From a checkpoint of a small transformer trained on Wikipedia.
Architecture: RMSNorm before each block, no position embeddings, biases, tied embeddings, normalized queries and keys, ALiBi.
Each number is 128 + 24 x the weight over its row's rms, rounded and kept within 0 to 255. Layers, rows and columns count from 0. Numbers have three digits each. The size before them is the row's rms in percent of the matrix's.

# layer 10 MLP down, 128x512, rms 0.198, rows 0-127, columns 448-511
093:135108115109122136159142098147145119156143140140112113145164089096149107152083130124133071085126115152164104095132150118114121115132122113143153143145130125150065125106114131113145160149141131
101:152117090120095167151114126095145121099152166159148095165112143099102165123174109090139151107149074148137161101163110196098159140147127068121123122117126120132088159137094153159117148129093173
105:135122128131118169148094104121128141129080141149152152127164166120154137120126149146054146164133141095151117127097089139141143161081140172121102128117105134108102074125105137122147088114148124
096:099162163129187121111114161162110104098114118124126145141153146118126166101129165133123169140096170135148117137130160100086123157081101156094161161108143104126128147107123173132126148118122117
107:179128107142106117111142102107115139123135099126096092141133129166149100139159094120147128131140137184135090124121138089144159130173129059123152159117084145088167089126115111152137129141134116
099:108098144099129118087145132129149151138160131117177093143125124158135142111126117090135104116138187091130119144164126137106117108163125170141145131153120181138150144119090140140144137141182095
094:162121106072147111127087119115082120120124126098123092119159094093129131132120133135119123124106101106104119104140104143169153162083124080113136169136119105129085136126104209134182115161138112
099:166144118098151113153098099132145113142123120110164133108132121108081129177116152170146105128127130186127148076108162112179116083156108171119142152124099131135090150102143139143162115131096145
097:148071140096124087137105143132130147128146121079102160089113152115166123132155131119094151120137144118119096088117127136136131127180182157118097151118130114103130129131115073126129124132151136
099:092141157105160170130106145116118136125147135132133117116126107082162128132115123107139127121148130186175157133092150128108143153168109156139077152120124115162170142134132115116132126141148126
100:126125129128124171131112126125152164113109127108127068129108108195145143131139132134122132159103194158131119142102102125146104150167129103093111109136137131136141189086125106118133142130108102
099:102146104109136152162117158116125154103165121164133119147121146089125146161128145122126132141168066124140154108106154121129152177116120109127147141136121171126072143102093121131133103148089113
106:148097137094148146113124126099134114156136131164096130093134155105109126125109133128125158161161088113157102136139109116171167074125160146147120129158142129114124166162143150144111153138130147
106:122152166076147116132136134125134133139153129115131102163142138167117170157123131099089138108111081068113109129141119128110123146141147154123136101146125126134096096134134158136125132156156136
104:126104145123145175162108173105132095123123108116151137084180150123087112123144122107135110162154070120087128111092098119126122083145117112142097106129181119126091148130129104133123102111136137
105:161135123128143113150124117113114127112116120181164149103161146126124110119135166152142097148113155098148129118140146133106163110111144137115117110161126136134136147134144098153134121129099111
088:165127126158123132095108107110114157161137102146154114112133115145146134160094140151139139111155129115126109143140120096118147157113085128131130137118121119112150141125134178134093158100136159
088:123118092123126109140145148131118145133139130138134166130161123132103134097126130122134152163120123104112159133148120117131141117186115149154138133171114129139176177127148137144154105147135154
091:152102086158101125164169098146128163113132152116130104129115156125156126118151148123142114140151142144114165155124137126143135130102144122177137117148147089101174157121101141134119102129103126
100:112143105164130152097123149111114102101113087111088131138123104160128121135117156127111106145126139109143165089125136131151131128107114162156104155159127124090122109125141140106106116096122126
094:098111087121127137167130133149123127096166144067141147163122100116110167148123104171129149128095102152135105127096165125119133127100119100137115131119130108142113077128171130138149166076149165
106:149103117136148151136121135138158093148131101100150119137081092096138132161070175116119186192109156055152145111160125102120136101144116123122102169140150143160151116122142130091162105122116100
101:123146131138123138124102156149114145086149106153108110080099139172136105118138143139116148131146143175174137141140147105168113153157153161116107092103111137133151121136129114110108127138112153
096:116117099110135081116135139118126120131106137107139123114147108181112104111150149120150088148110139146088117100108105138112114145161120158140107133121145177112140125098125128126132140062137127
097:113142124133157121113156111098093093145129082097146108141082103113095098136123105133119087144180134196121149105119119135099120128137113139091169117141099126146116153141151108154102116124113123
102:145128107154131159122140149135123096163146202160118130120144116107101136137131094151125121156130095138147091122139150100105100145156170083125115143130095138109145124121149135152126124091173089
096:087128165173115110151112148167117125140131149087116122102131154139130163102161158102113127150143146158121145116131110140101141104038149149106096137106143106139109089119131179123109124137109123
097:148147115114114098135116143133090107109135132125079118108135141127112146133140122118131145130154142113070126168165118109131109081091153108151134131096145150152137123142136121097130101115139104
100:108149134139090160120102130124158143117088156128121142119117094133149130110117110151120119064085080103120150126095109136162103135162162133115143119089134158169098120141143133164136124142124118
100:110142143138093120115107127099128127122092151156090152152156154103076130133161148141143110116086103106142133118122134133133146106145130118155124103119145127131130182124148130165114131119089096
093:149100126160136120122119090155129128141097135103084125131154150162178125128124126173123110137113106149116082108140141111173121113128145114147123141156134133117131091142116120136121153148159142
100:157131141121130092136174167135156118106091111184145120100092160160156123146133178151125152121087135138142084114150143114111114110094150090169155126177112184105099079141136160117129118117132140
102:085100134146125153151105121081115097125159147106134079090074093129084102112145107137106118095141103133094099099115123149143161139134150191138131126150111138142106090140154100116138116142123104
100:120107144136110132145129138143123163099116098141129146074112109135083174123136144145079170098134128114132126093129130140125119161194150105157102151121081107120135126117133104103096175131101125
102:131131123140114113114116130124157124104170086115121137166145141143085110141141144120105169109150173087138133135134128138127159114124169119105180110126129125137104101105104180139147086122149137
101:100133129096130112121139172106145155136157098179089119123161123112143095129136122132115133141118171087127094164154116130183127138096156121150153102112141175111072094132124171113146098138143155
096:082117133165080174117107115095108097108133159171112084135170108156109150126105112135151132150141144112116115120104163125126132114132115097127111122146106143153145176121088118128119103076122113
095:133127113103113098151103172115139129125147117141150125091091137148168145123123135108122159108150111136129116127156093134155119137166102142155152125107170116120110165156125128095144140147099147
097:154154135149155164131137109131152176164100127137114085129124099090109158151104163149115155098176120106162103113131108119120136129116089119128135113141137122131092127107113149115124132069110104
102:106131125135126154135120145095127129162138152117114121106151145162146140143164129130153105118109117117065053117100143138125149140153126126143113136156150138139105131149137102113126118145133139
103:168134147162078117152173134101171122118135126130099180149127128104128122131129123148140121115149112113131115125116142173173134143067147114153139137119119137148151079130126151141144110114145121
097:110116144128113138127116146117114137114114164108087094145090121135134120129139109128111138068127094142137121118182124136111122080145145162115121124122116163137141147145115143121105135157092110
099:139144122159099117124095111151138157120148106149112140111139116132152154108140083121158105131103123092138101125137136141110106138153133128093119102113116134127168142112139100125089143113093144
097:113146139106128166107105129121155167121099096128118117124111122119165141151118112103102140115124083076136110150124158157105113127126126144112114171152138053132149198133121093101147134140143134
092:130117144098117127144113132134129124085116105119093143142100086152165157132124127123128142122118101112140138085133167103098146099182166125082107130121158176138131198094112179125105101080123125
110:139160145157168116107104132128110123150157097132142149136149116086146121104157170133109138190132070048124123156143154161123140096142145168094181135183132130126087098151139136137150120139116121
099:112129132149094116126142162133122106122137103159115129141112081090133124154143128158131141103141147149136090113106120153104108111122130151168138136112132177143087179169131121129130113115148115
102:088109109115140164093131137081067076151133096137127121115149102091143115120109134136154148101125119071170158181134134130125098128150130103103124121130124100139163138114116096087132116113148121
103:080151146124138088128123142175121111115123156163129099152131121164128128085124113113105142107142136103091128110114114105132140139089146132141105157117107119120076118136120119137120117150127107
098:149114128137110160160135129133135119170105118133146105149132174069117119171146136128134168136113098118091125131135142123172130137100115167155140126168139139125062111125114168132149150114143134
093:099150096095121106125144137131137087132117109138144142115132143142092137085100148118110090141126136147149084133170119130117091133135116125139121124084130123126130159117103120116141141099133115
169:135106144130146144115130112125115085117122121101139128076125129203125116124115139089140116105148190171111082104133131036088143119150146115129133124121145140078161154146091080089118135143128089
097:098143120140141132131105142114132106126135077101110100133078103134152167113109147097127143135135139105129139143142141097152140058135101186113089155145136124114154217125139115080128161124132095
098:116088152090140097114143096139138125140081126134123115071123134132163145114140154127106079139103169143099130145125126124105093137163129130108184145117099164144148118137135136138127185127142121
098:144156141130093086138115111150113173133126128112165103111132111099124157138092168147159156166127120129137172090100134112132148156186124120113101123121087075116166128126122099136156090121115134
094:103165129185164122141116112139125132129130121141157120158114152138138087123137174073120139096133179190134139087103108142176140108117102155115107110108113097120140167104116079147087128141112129
097:141123141131103196091149153122102132125204160126148119116137154130140138112171155114151106128136097118181115128134144116135138106122098153134156143095136134114142134124119075139136124148128131
099:114124123128104114140144148123114124147147099139087143140170144113100120120119159104169102156167109168173140110139092140134099091114161126127127113126126174098121078151129151166143124130103132
096:170152153129161129138134127138121121124128110112136092109130087146122137146144121124142088107112067166113100124147136077115111160126126087119094127133129126137118145115150089104146150157100119
106:128127128161078154156144122151133161160116151153115120100136179181159128169147149119104130107132061110128148127135146129135139113117142154128134153114145082116163180105135115155100121127114164
129:154138151137097139126196119118137115124127143140139117153167154081088145132163116118138129122074084103133123147127143156119070131105138073162115165113143158158147089133119077135118159130118131
101:098103185135176082138130167144132134145120134181131145123130122091117136150149126121140141185147134047119121147110169120100148123111117129133117148159111174115131104124117129162117119098114135
099:120139094164148110101134134126149126181099092096091170136077148115124125126129086140148097137185158178141150098108117137102137132165094146177129090121123110137161111125112117152106096143155125
096:107123066133148125135117152138132170126142155126138121156132139114143098113162121115116136128086103091104150106098116136126122102103126149110141126108067097119183119095145146107107141104148104
098:126147138122140142118136136134122144142078127120126136144137152130103147097147124146126144145094076150149158130110127138093113164121125111105133135144107112131129094071120150151113184118151156
106:144121105153138128107147127115105123132149135166107136127135112117126143120130138163147187134071088064141124085127142114097134133133150113106101092093143066135124048134171103178121082081114154
103:175135108121141132136115119158148140134072140142144120146087169113123138131134155096100094121163136162119149145164144129134171141079144089130155140116136169192105099100102175125133122184132164
099:133072114141133074153143125107126111083166177089129160079155124131143108107128128121110098146117158147143104111106114143139129093121131133157157090128150138123133129141102140123106108135115129
093:112120133107059132123112135100105109103116141191131124100116101131122119092124143152174140094149172128135110129106099152097153121104135133146130164143132090130088156109109136113107143126136134
093:127137138116104105116150126126142102164112122127138108141153101126145112150094149178135125120122115120124181073126149134133136121116177168146123129113109127097126066122152134120108127124151129
092:133106122152125106163133115153100130150155137126117127060143178121154126142140163135151151127095103113171099134152141161125139135163148128098112116134146127122143111146118113166097122116124158
099:149120103086119117105127158137129108176167089116144122098133118103153071133104146159115086101161160104172121084111124148114148072129149090152165091111159123155129075112131167138129120148154124
102:112122145150121116127122126133138116151146148137122138172184114103080131125146121201177137137099124107120130120107120153116130128183140159077170159145131165121135172121169156126155088115114134
101:106105156139177127110157110158162127118112110123129163108144105145134142162104128152096110145123192212114124138111163134125120153083142103158143129121116176180155058173106133103153120093135128
101:162124120115115106122136160123144147114111154094125146123147127113088146164116106110141103122126094140127139156117149136118114150087133065115138125125158093138113116119121093127131089114163153
101:135151146142138103126126129129146137136112146164111111161126125060135160136151068108113138116103129117163097140121124088170137124158129155145165124099157211102107083134150126168141149108134123
097:125141063096107167090095126120109118122142120177130118127113126112110150139109090070145138138122109092148092136114141150142102136067139135147117120161124163154116116137107125141135114105148133
104:059111161158113107099123104126117141129121119096151145151138138121125113190126118115121115129121146113097067120125125158135154119176143144157130117125154121108111096122120111126141118132127167
101:114156151162127143116119132148140151119175122145118156108105149128156103126122146112113146131146117146122101107145153109085158118080089125108150084100095110129156181142111092130090112152118147
095:136119162131117131094102123115086150091155129098157155128153137153107168113171140151128091102170153102136115153128120139151135142118141116088140103095107144137080122135110082153154122106099156
102:134114116125149099113121095127092113097105149104130149117141133078152151153115152147144157106165135123153120121102156140142160153161150082125116063102105140118189101116131140126108107106108166
102:177124125149116132119108084152132131135128159103118098127157120118169145103083100134150125146072162078122152117107135103116108160135133167113112139106092128140103141118140134145113099157080148
095:115160142181120157116115125125150142096128169154095124165103149115139147108118122156148142092088129116133108092175166135123140109160138083128113128121156179117121038155115186146154116122129131
100:101090124138151175109130141125093145113118133135125117155121061122103143136114150126168177099136144096142114127152134159109143114088146093116146137101127119108151137123153096095145108080150121
101:094127148106072148117110083131112125110130133125144106136099164101124161108144114113085117131084094074132142104133124090166133149138128174111119113133097124114075133124126144119124131131130118
096:132159104108116142112112099104156135099153148126124129141139104184138104121135144104155120154150126121159125119124119100151168164138140149111137138130138133086082111079136148116100103126124136
102:189156094128114127126130096148168149126125163127127132104143143137118071104122143106096129104095108102139102097107135162143112097081116130154102104146132089117166171097052092094067106123102102
103:147102133142139128111104129130111094091148106131138117157113127117142103124101128108108150162145138133109118136164088145111113093136109155121142149117132169128124127142101161092133154121155081
092:116093154144102165130134098096111131116139134100156157137104138104137132171108110112129115122129114098157142108144152160165109093125102072104114130156127138152127141108107073112169125124139079
101:122130136147117131153132118141159114137182113075167158131152151143138110138139141106117142120104110075085142130132100112145142130096096157144166130114149146116088131120057149119097116134149133
095:118104097138076101106125126102113121115091144063116138123101120099106097099084117115141138119114096173107145140107129106143092115100125130073107153141096091127107149118137178107176135137122120
106:155138076111164111133133134146132083091156133148118106140116142109139091133166118098161102117152129141150125144141127120113164153100121114094167147136127189116128181117131129151126143129132154
096:125103114102112117130131130148112110135144117110114120071110072081085097141122127181139151117118171143127138168139121148183114121159117121170133135103106106128068159093067177158142157118135125
098:141123107162102125139129145130174107114124165124151211132112113083123118160111145122146139159123104121119129166134125143147139077120088139156167127091155194114096144131122110129121130132149138
098:129141108145119157138124116099118140146138117084133125154119144142119130150115129100120110122105116081126163123140118099137133105087162145107136125121154152118107103116092149134145122181109149
100:106107185104179088163161118137117158107120117143114117119130146210135134136123142163140120163143172062129150142128122087157161093124156156114120144146097127102167094118115171110120132105148135
099:133127155165124158123084141141104100136118169113116099066142119112172088116113089149154092157159104105146144142148177115130139136136120089100112138115135118150142144137137090121145101120108145
099:144110152159129113110112110088119152150112155097094137079161137131093104122111097169123089111148117156139114111119113131146079105173123138167089107137136105154099046130107061139150115133100135
092:124099130113125101119121158142142104112187174136129165100133118111124139111142134108124135160134094095142111165113140147139106082110142069089108125112112125138106089150142162182110127137138152
094:135108126117103153118070104157152108158142133115114129131114134119117181141121107103119140143132107118171163132147172134128120175159118060118084097130106083109129179103157121102115122106185132
098:090129096113070158164125112098104149131115131109134160139118156102133144127143114119123116129100086127108157127099106128107087165137099147109105134097130125108151144103104144145156106152113153
099:129135108123165141162131131143106121140133092133152134105130118122106155185147151124105089153083127100151111113159165124149145090115141086144122108163099087135119180118131072162141150170147136
104:190147164101129101140111149093100149112122139127125149121157138135135133110138107123126152109127117122156152153129114148133152116132109114155178099112143175117103059150128138124081153164149118
092:154077170129133114092135112175132109153162128112124104150116147071129100106162096144160097129100111091094157145135143088152085143082115168120075107092108135155100135143148079139107163117151119
106:133124107112157145144113169115128140139142082172132129113116121173117104131142107125094072060137152149113140118140118120101123095104122132126118150122118152123164167126103089101090128123070123
097:146128096099151115105111123123121149162140113168096120090114093138076112140109165155135137109123185216128128109132122105114135104132151170125136152155102118100095160138100127129109126102112110
094:129158187110143128132127109136093078137128123156136085151155164136133122155119149124113142146171131157146124139139195115100140152102138141112137106151101155149125157096157116142113109150117163
095:086132148127140114156124091131187176155135109122135136132088178086116101095135138130115118095133159208161131122125122138096081114139137140109145075105134138130129114132139118119119118147108155
104:104128136133127136133125183155091109123101164151127143159155132099153158158159109163138094147081124101119127145128125167113127121123144053133119118136130111179114157147114136151109139130116136
097:093106147112135122163143143126117108151150171133121116142138137143110127171133142111100161131150093158120151133107145088144154166139145091128147101139130072094126196092104089131141132149116107
095:150131147168090087118121106122108121125158133122115127100125101175145136116121146137150112127118093107104139131131107108116114106145103162127123132102097098101140116104140123126118161150103117
105:127097142109149157136137117123125156147112142182125149142150150079165131110098178142120091169136106138120149149102117121133155096063109169136121110146131193129139097128110106113133143151160123
100:151153121147122100136136157127112096140122107092129117112138157124123131120154135100077089142109119107121134145135130128163124139136153113120101131116150137126146064175095136131108132169137099
100:099102160113125143142146134106118141124135154148125115138163127061143092091147145131111151136122134115107144165130155124133095121059141178136118094113149115144152113126114182139187127119125144
096:123093166133150123133087134111117128152105132136151132124136117138085119133136123132130113117145136132148100126142128131152122152104124154140120118135118110100144127137131162140137125115158110
103:167156141107108097142122161153132154124100136112106157126111125118164134176139092136131115156119096125144126159118144106108108165105180095139116150148111103122139073119117165108113126137167142
096:095098118080113109118118107120098108073115088087102117153118127118153105136118095130109114147118115158138145133128130153100117117122111113098140137083112127144105153108114145133174155111161154
105:176156113137141127101117083103123150128126136132107098146154103139134112105140161100161122152090115097128157125130117141143125103082098155100122103137127145090111143144125143140105120135121116
104:112089130132141108116126111109159101143176136100082121132129107135153180111103108126127119119132150114128131176152131133119122133125138138078122141129129128123170118145089131104079134127124155
100:143150100163130181081143094136056102100151140135123176121123150133167100129123109135153130148128173166109131134128113061126136136095155205119122163129141142105107098150120104110145128094127136
090:178128155159138172120120110112066115094176104161122131160135129123122096120134139145100104114162144116116096133123136131127131108182084117150102136110136153106121181091142114146149071130119110
098:118179165118141146137132157092108114112163166115133125158110138114179126084145152167145160136109102113106124132124104108125122120097113159124140119127127167131126119112102128146139132123151110
103:123079162111097104139137133105103124148092113121119112134135091178114158136113090130111132130124103125107139140106136106140132111125143104133119111116138087140152134143112147172131120073144134
103:154121126150151132133127126114108113105120130160135110130149137150121160127129122114135132119139171154144115077106102105156145160135122096139139120145109118133169136123134154163106107120112110
099:124117141108113103133101123111184146120064074075106141128123131101154156143098156148117094119150159150170138100138138095124083133129126168099138099144123139086170085162111172171101103072111149
093:132152162126103102110115160153068131092149103100129148132111132123130179131111138134145141133101115098153145167130147106112144134065131127127140138101145163094174104162124130154135140123121132
101:125163112133171166162151123118129139113149145157161153135141096159118146128084168119113147117116140128115088098110127139144130134142164101120140143124122152112143134109113156100094104134118160
099:129139132143106108131122104140151127074091132163122159120098094155171136131091146107164137112167098084143140122114115081117144129133168137140123093106118090102147139129154150113097112116098179